{
  "num_hidden_layers": 12,
  "hidden_size": 128,
  "num_attention_heads": 2,
  "num_key_value_heads": 2,
  "head_dim": 64,
  "intermediate_size": 512,
  "vocab_size": 2048,
  "hidden_act": "silu",
  "norm": "layernorm",
  "norm_place": "pre",
  "norm_eps": 1e-05,
  "positions": "learned",
  "qk_norm": false,
  "attn_scale": 0.125,
  "bias": "all",
  "tie_word_embeddings": true,
  "parallel_block": false,
  "extras": ["capped logits"],
  "init": "normal",
  "init_std_qkv": 0.0442,
  "init_std_o": 0.00902,
  "init_std_up": 0.0442,
  "init_std_down": 0.00902,
  "init_mimetic": 0.5,
  "optimizer": "soap_variant",
  "learning_rate": 0.00339,
  "beta1": 0.95,
  "beta2": 0.99,
  "weight_decay": 0.063,
  "lr_head": 0.00946,
  "max_grad_norm": 1.0,
  "warmup_steps": 200,
  "schedule": "wsd",
  "decay_fraction": 0.949,
  "decay_shape": "linear",
  "final_lr_fraction": 0.0,
  "batch_tokens": [8192, 16384, 32768],
  "max_seq_len": 512,
  "doc_mask": true,
  "train_tokens": 97240000,
  "max_steps": 5782,
  "dataset": "wikipedia_en"
}
Each number is 500 + 50 x the weight over its row's rms, rounded and kept within 0 to 999. Layers, rows and columns count from 0. Numbers have three digits each. The size before them is the row's rms in percent of the matrix's.

# down: layer 3 MLP down (transposed), 512x128, rms 0.16, rows 282-328, columns 64-127
# up: layer 3 MLP up, 512x128, rms 0.178, rows 283-328, columns 64-127
down282 109:504441493438552587491417441452481502531516656526569511443478414524515500501478538526507499435443578538545557473535420568502490505437441457503477444495479505580510553518535572535527500473562494
up283 087:507576488492445382522569430557469576494448494498557542381443495448370491504428489474468499586541469515551583563554415576456566477579530505472601493434531603585443514452457564488532555550471499
down283 085:514435471440571562551497639509489512549475515556465502628568509519565532478561485510512567498482571517482519469401509452509475509427484435506532478588463470457517457480508467498467409437534634
up284 102:499522526446451478519472518500523510488532444565453558499514484527468417526460524425489510498463578488504424404567417437546447484489502480572443606490534537461536464442528377520602529464502543
down284 102:430402456500534504513459463473593496519592437567502527504566603492468514459518477505401447435490337510486511485555551534492412533491496510466574435413497543509551542485446582441459446466479486
up285 114:488535471586509428569448536436544474428408519514503459530468472486562473496449485571454567482517575503535473504557593522585622530470579474433442471496484404472382457530456527461525456544481513
down285 108:432576564447452527437462487516467508455536621609543477516513494470506524527481455497492540500463486547568362569470512584522494460551558462459536497570514493463450474434413528503486497493522487
up286 109:553460558480444502408510524565495485422421525493592450517509449439530601485501470494544524518530525490508456454469464481508454504502525512572488604523479464613466438538481491457454493621495527
down286 097:525565458461488421488467593534464535534524483524512523482456518458459511494533466429455499518504484448542517502499491469490492547433406611476539411476519462547485606390540462560592494462522453
up287 113:563475445447540515500570413478467512571508409552508506522397556510475432503527554522470464501433459502470555418483493517554434466519624519460594465446417549585478547460491483442457468484561496
down287 108:589504524593490516522535546510499539559507464537532498505517559536464559529538518483546556497478574509544412450577508500517507509424434464597384586562534475465532563565508454530492478519469576
up288 083:473385501499557477585467449497507578488512582470521530549531537410460518476509558562470439431473488518537528444494458475536488501576540445422527510483523524461537427514525555407467487473475458
down288 093:447550510520513560572607520524512475522611510545484508492567511437454487495446455560483465501490606555499465500417500537456515432482475442532503568418439438590507511457532490452562531560507465
up289 099:474504602479481590502489474526635558465379542515604538587471487606617509499524502527511464557477466492524418544514530494540525557545452551482530518552571491510538545546526452522512465564522552
down289 101:547433445465479419483499448514471455477549460472473480489586576523465349592546501471502489426468444521518540490428527520488532510472556468556477498403435489533456515592530552461545470598431490
up290 096:477541451455498494598557514560535482593522491438474528468533521473379510432526488543483476578455563459477535520552536496513487514460417461418518537541474513458568508524522485554617560428438430
down290 096:556431469566526463552558503419501553479525548417413515477458427432487408460474547449517481588495577517571556386540448489519491574523546447507499531548541573394429471509552479561515449464421529
up291 092:527504527395488517531512452548554581483534470590418525455582491579509483557570519470494519467463450528529483418481524472475457505492541650471550451504622563440461496481466419424599493465551445
down291 096:445521421494584535485533458512470473478544481468423418439476567505439477449439516547558501467545399507509519514567475589407454458465527604535512471539491461539546472492555553525468577540489586
up292 110:504574473548489419515477508523510465477448448457485423493584528574532551390625473552446586523469513517476517489507552520524490559529506558386441491512456518401453376532609530516452557534429547
down292 112:486597514514552513370535465566507500490494423431509436510524597602509547495579493438433462618515470591491540454509464547484530400475540522513506517525476529448491517468482544483568589492468500
up293 112:499496470471492450472576500503498581521589441510454458482560514483558452555447475487494506458454546467492462511517547459526442556488512524622468376536420454509477476464514427574520485537503512
down293 104:491495469540443530485399494477495440450538496545422625456627460516502387483491473447439601480449522465516566499412482527492495509482548524566462514489549546492510547487510578559551374403582455
up294 091:499535462473448605523515493440509562418441450455548569389570454590506421509516428476450489515515425604561552500430535522514551531529521468477478407509503430551556499457434549528493414380505456
down294 093:575553580515491464571552566454551571457500461520605494394533492475407569482445578539564509524446432461543492499448449548458545539401379508624537419426509472426491522478492479476531520443515458
up295 108:462506539549500497471602466573488403572503531513476618531484429466527497585547494544433515553505439496592453540531503443545500563490488495478560435531440511498576504482557493450523481504568491
down295 113:541471438406476518455507537514432600440382527486438462450496557577469514527493487493563477501487495546509551476494542457453567512615481525420455525491464563543561473449557561599510504519592534
up296 092:441454495528546509506561448560562545488534441530524561526560544553435465502460419447444543497565436509569526471604527496551520465609568524517649505502503515470511447475438457454531537453515443
down296 087:524476555526547571570470536361425493538560468474467614456491491478444537607445551446571407415462512460476590569463538555535527485417521577489405491426451467539518493487531508486521453594512561
up297 099:534470524545547438487454416509426458555487470519502514524504563386569559449420519531501511468537503442515493469578449463466568465518603510434497387429509443491467512461528556472536541611481390
down297 093:449453445537491582501571506529504436387548469510451485570536503569439443478567516511584524553444488511495515502505467482561526463476511458513598620552464606580559519424551541595477513425562573
up298 111:510399448493570421574533561466500444512499442542571427426414479599484603454469500451515461507470496446571515482555510493540475436515576521526449501482536601511510480478459510447529510568490491
down298 107:524515502392429444426537560631488436492475543538534443583558503420502527475492504438492491542595466476502520547503420506437524517558483526423481488559574472507545513498505486549489566599543511
up299 113:460551551523574454484551559495502493481527448416437401374590534493439470454500531526484554474506588517577487528481500537505429521531380570580482501524457508539476535522553554423531533450488458
down299 107:514559555487501485489391500521456521455509481477559479413492505452567613474463502509533573457490595465452462520510402459584535494456591504550436451478434423590465451550553549516492487608428465
up300 094:590516467471493451524581510515503490518468533470439434479498552487515441515502573474495429530501555525397553492501460497526511466421539488556547478536512527462388586469495501449489447439538517
down300 092:527484480544461526481433488491506514403396544494398612545486535490466515507456485518447460498386550478494474524548589509511406488508453497448456483575507420476465603522529503487411517503373532
up301 092:496459496386556363451517501541511536491400442558528514433380620489600467500552481531649504488430539496489438582443500516511456511493477487581459460479536528473543551534463510521496469500585526
down301 095:370503524447439528502458496499427516485528515478482516581490481546442516447448486435363477475469515577414543499529417447521520538474514491500467538520583470481504388451561560402508509431506525
up302 115:565499523506502442515538505411420382577505500530487468520562567464563465491539482467564473517504538434409568436613478486564524624501428492539529453478448481456546436554421511448508492519408475
down302 108:501635484551518501467515499481470410494561473543459515583514511516497482525401507553497587548482485465573602507477574499584448438497470490452540443531477502459470537384545589446499510449484518
up303 105:490493504452448437490447368495499599488511493519502465548507464447563461483459525594528536534485519497585547486496458516436492524561392481473445587474507524534439503529573451463492599567453521
down303 103:475502455507526556446550505561602524548564413514544417480619495544421350550387482491533541572497471459582563522423514458499559545487447529607474565516462603480473498445417547453520500502555521
up304 106:555490414461556446400504530486462470509448439627555409465488581509534573464499506560524496483546404486490486450465525513542526473497512567585536525470570468445493503498505506400500452529541448
down304 092:419509552478509463545502513439509484510479427587514511424556546457454442599504491601423543502478550524615441534525517457513541576437485587501470453469525521420522457530468604537509532481515515
up305 098:487452513543542429575546443567480456489504558404482510559481475525466452597523505446361502454444571526560547488474441454522474512478497559474618515527551481499462496591554445462477448460468449
down305 103:497544506512541457433520505608466571525450455535501429501493424453520489574545523490518492493483471481482493493462485500513534438515492511518440525554513472493507511437426407418469486421560456
up306 107:482455492520524552541576472562556500471431398570555538417551548517494521577626487484480574471537527529583506503626554509487481564526573523501534486501514532492531529591419491499472354492482518
down306 101:437498646501487539508501558478496449548395501489486507511470507545499517410467511522547501545409472518498541417427417561543512460418414483535489489516566432565511463470537559521527513462468464
up307 101:555484542405562487469495578548428550483513468560552375428515478596491502502587524542488518527556514484556560451549558530412477513540646634519401460542484488488506529484469430422481512501500466
down307 089:467600420510486578472445439493518384537408529494482467542480507460536508523456536491519448557431434505571508551515473545459533454544549460463522498512539550489520507488513534430529654584509522
up308 087:558507538368554482498571503442575463413504474497501453527379559622608418561428503385469547462471521450507520476509506558522479427550568495533580444515518475427486407556507487512454409483471556
down308 081:469591512478599523540519517536459500460424533517448556561498438495440497513494498545473566560529485509554437488452442567470547544525530484488606556389448513484503586475380496578566578545453468
up309 101:470469482503538625545493493413475488401511422484584429476523476500558427521514528463521592567442496517495546511428586513532497523488499436517553477455484536468462427577483525463443513483488523
down309 108:536435477464525503525441546445422462443464526498528578518451495408519529395531494441495466440644517497420432491475502531528549573598542468469431551556434490511528453498537460500578423489548485
up310 097:555447495481558476488548457468541408465439474558517468406507482385493430495448485632571572506513458522473450469475484513432557463500517478585535454434537460512474472557523501523398488475419559
down310 103:473588582522513503452479547562467431564395490561513528493473439540499543614528383548463479504465532463619487431526517515431455504514537530480525484449600495478499521473531452505508462494520484
up311 092:490514478492491549440493519561459542506517523493578522461399499471469477482480543483428453525450488485480533487550435517486487519413476500420507519488455499496405468498495518541504542573507555
down311 090:494531363426494543524413502506523520427461535544438495537526579583474494458438558493510416472472512514520513520447445469521500515497470538433521513467489548510525416445471445618426476481602510
up312 108:510467528456461598490531374521483619515497514484493526581566501444516472498548497456419493462585555447483510466480441467476459514561528640524482480477473440468544411490550475508449515539572489
down312 106:562610480572526446484466534391430515602513503525477495404460597457519491603455533459448458445465429440529517519519537506427364530465516550496468430452444483538425500514507535421488580505507538
up313 103:585449444507506447549467428489556471425478541573463471501492450496444517469457460521505452522521499514496546481484494561553559524474517577537643484481478585485519566447507444487534518528499440
down313 108:481451538421512481597521599482522533502559486506565461569537507429609446491438500463528504448588445509489554537491506496595526433524527509479461550532510407501494498544470442562488576550513607
up314 124:467495409438445497581538448555501423453468429461494514559455545542574493516521467546568468379481518459450511467552433515456453463575555440557558469477556553495501423543511570481480484580491447
down314 115:519512445509415567529493505578562433400545501555532548503351473522439460453565506586495399482472451503474451454466485620445459598518482510435467465506480419580475519490463448521482513500537406
up315 105:500519497442518498510573525455525578464477556495507421415613413510554521581428541475529483498407544467525488466478431518523487436535489473522450468526566553432503505489485440561465451532521481
down315 108:547476517575573592499473376456574488451505570487508454440494497475467604509529529509483541429503476521466503552549519533495442523456373459484424413487542487534484502472562470417594515462468503
up316 108:518485510515524547540463549436467528440436449526566543623562437497583466515416494453477551515527557469504508517536497542616453473511571526419497551516508471519446450508521487467508451595437431
down316 093:564558478550531446471531528548445454549515501491567551584464480485363440505483572518492498504454545447516437572547540460491411528433358586458435498555463374609556530470519447494511545570457473
up317 094:474521595469499353451421562585474648482521476554562470518584465497525526517561533485461459510472440493550596625492545584563472506533566558508493465454531512525431545501454509499527596532494476
down317 098:503483441550623535542436546518455345453521424421499447496407456521485486497519566439575484536474490570493484420489540517462561494522479487485559461479449511490565510456527521434572468497536466
up318 100:483509439424518402524508440357611504533479460566443484478416474493483503460451484472439466490511597504513525483592510448592441463515481506488553478516453473517536478583461535437553487518445547
down318 096:483467445490499578492523468548514561436579504368530471485513493430463470460428538524485571486593397515509526463394496490502490509420587470390503465513475503519470580591508543474488415536372526
up319 108:522463639453515468406483387466548507564544591411519567490471473464503518484510597590614506519449485501523475432425460470501529452463536416532422472473507528446437594514523494522512466437500506
down319 109:480489481625473479431483508409474467554567491452534548445542477460459416513373536520567546539596564486599488563463546486553581555444503520405489513455508439540523456559528493514472377454547496
up320 092:494487434384435516560488481521518588465500578504538464575553519440455449431522452483546540518468490560425573433565476548512507558419558427473501488537425615539553491453565448529585463474509477
down320 088:497457530510499506469449471424499439485461483475408541421550478463451395608484541598503553524586570608452466533493496560563455521377381548514441575472527527442484486523471533448522552531493543
up321 091:473510491476522511490540470497520490399502528497510374476530522452530568581485495462401464554560515466486461458451499489521434515489484518450582610467578516512588492486485534481513407333455549
down321 098:572461548354543520460529427554516459566467512538518468559430495643463483471458514542535495466544415539464528483498546539563536413518482477560537500535480511590561399472473483398480591492525340
up322 098:468533584533473500408519471530492544515552551513578452470550533455495584567402463447429481507512468516455572473486522521528549477496498515532467431466485504419575498493519487485485466476432435
down322 103:475366443528526434585501531561400501527490468387484495462512449468534516521467503617504521477422457474573455465432562589567505481520513552429527417512485628490581491502462507468494392488476515
up323 100:425604545546451438523512551526557624475478508461500548436534476507440540533439465543551472538473529488508561487456571449534471544534510524477420580580521516384509508524526501607423474491511433
down323 102:527456565672475418566619532472492489518482437485428542513519457535544451478485537471488526453454507552487522568463533476510552507550511458537431509369641568474477358533442512501434524497489500
up324 097:531553434528535464530520501500473569423607551486504540494506527538433488402389491449423492499493528551496499528473485568506438511503563519486468445518535566418493578334536537463540444574523526
down324 100:529498502391534488411519561489484482611450479458535493580448454513530437595508494529515474561514495544512504459448436430522544552454454533446516565532404449611530514436417555505460541536469564
up325 096:502447562549472638479541499481456513536494542492525473462579469421545536468493588531567565548524523450502511410394519618553501483435558551524468498503455536458503518589531567438519475509555384
down325 094:469408506498573510501595499522405469523532512491469538487495451398460427501484519531518498510535405535510451540471463592487607514496424522587516426453485486510459533559642478501426414475510489
up326 103:489474479521430471493506532560638447438437595479536575484555446533476497495481526548547555510429468558479478403515414488486521512469535452521620449440460454475451504438511551501520441434538438
down326 098:473546455535389528492425445530575434502575493495484580541613474497573479486477577586467517521535579456519545537472437469507468465635441516502515529506502441454446503477419520481421503556528533
up327 097:491482427503495470518512518457422524506504517487539471530589458552505416547596551480597576456472541520464512472505560486464529597482429487432508466543504367527563468481457560455454522575479430
down327 092:587505440507481442465412567462475519522516507494505574471556462529467416587513480478581494373498486524451516397515484552447511537465498505501509481500404497476475477465482429521505461474525502
up328 106:483474466544537511473511514600474450573506511486499554505467492471527500571456504482521471502485489584544500543457490534492522422541459534601509427571484513421404403560595455529537438534520583
down328 105:559595449504549503438501377513525535451517501479500508540485567530506515429507383443512494542521475506459499495561608454428455467526531508503558475483554568493557644369560476462491560561459568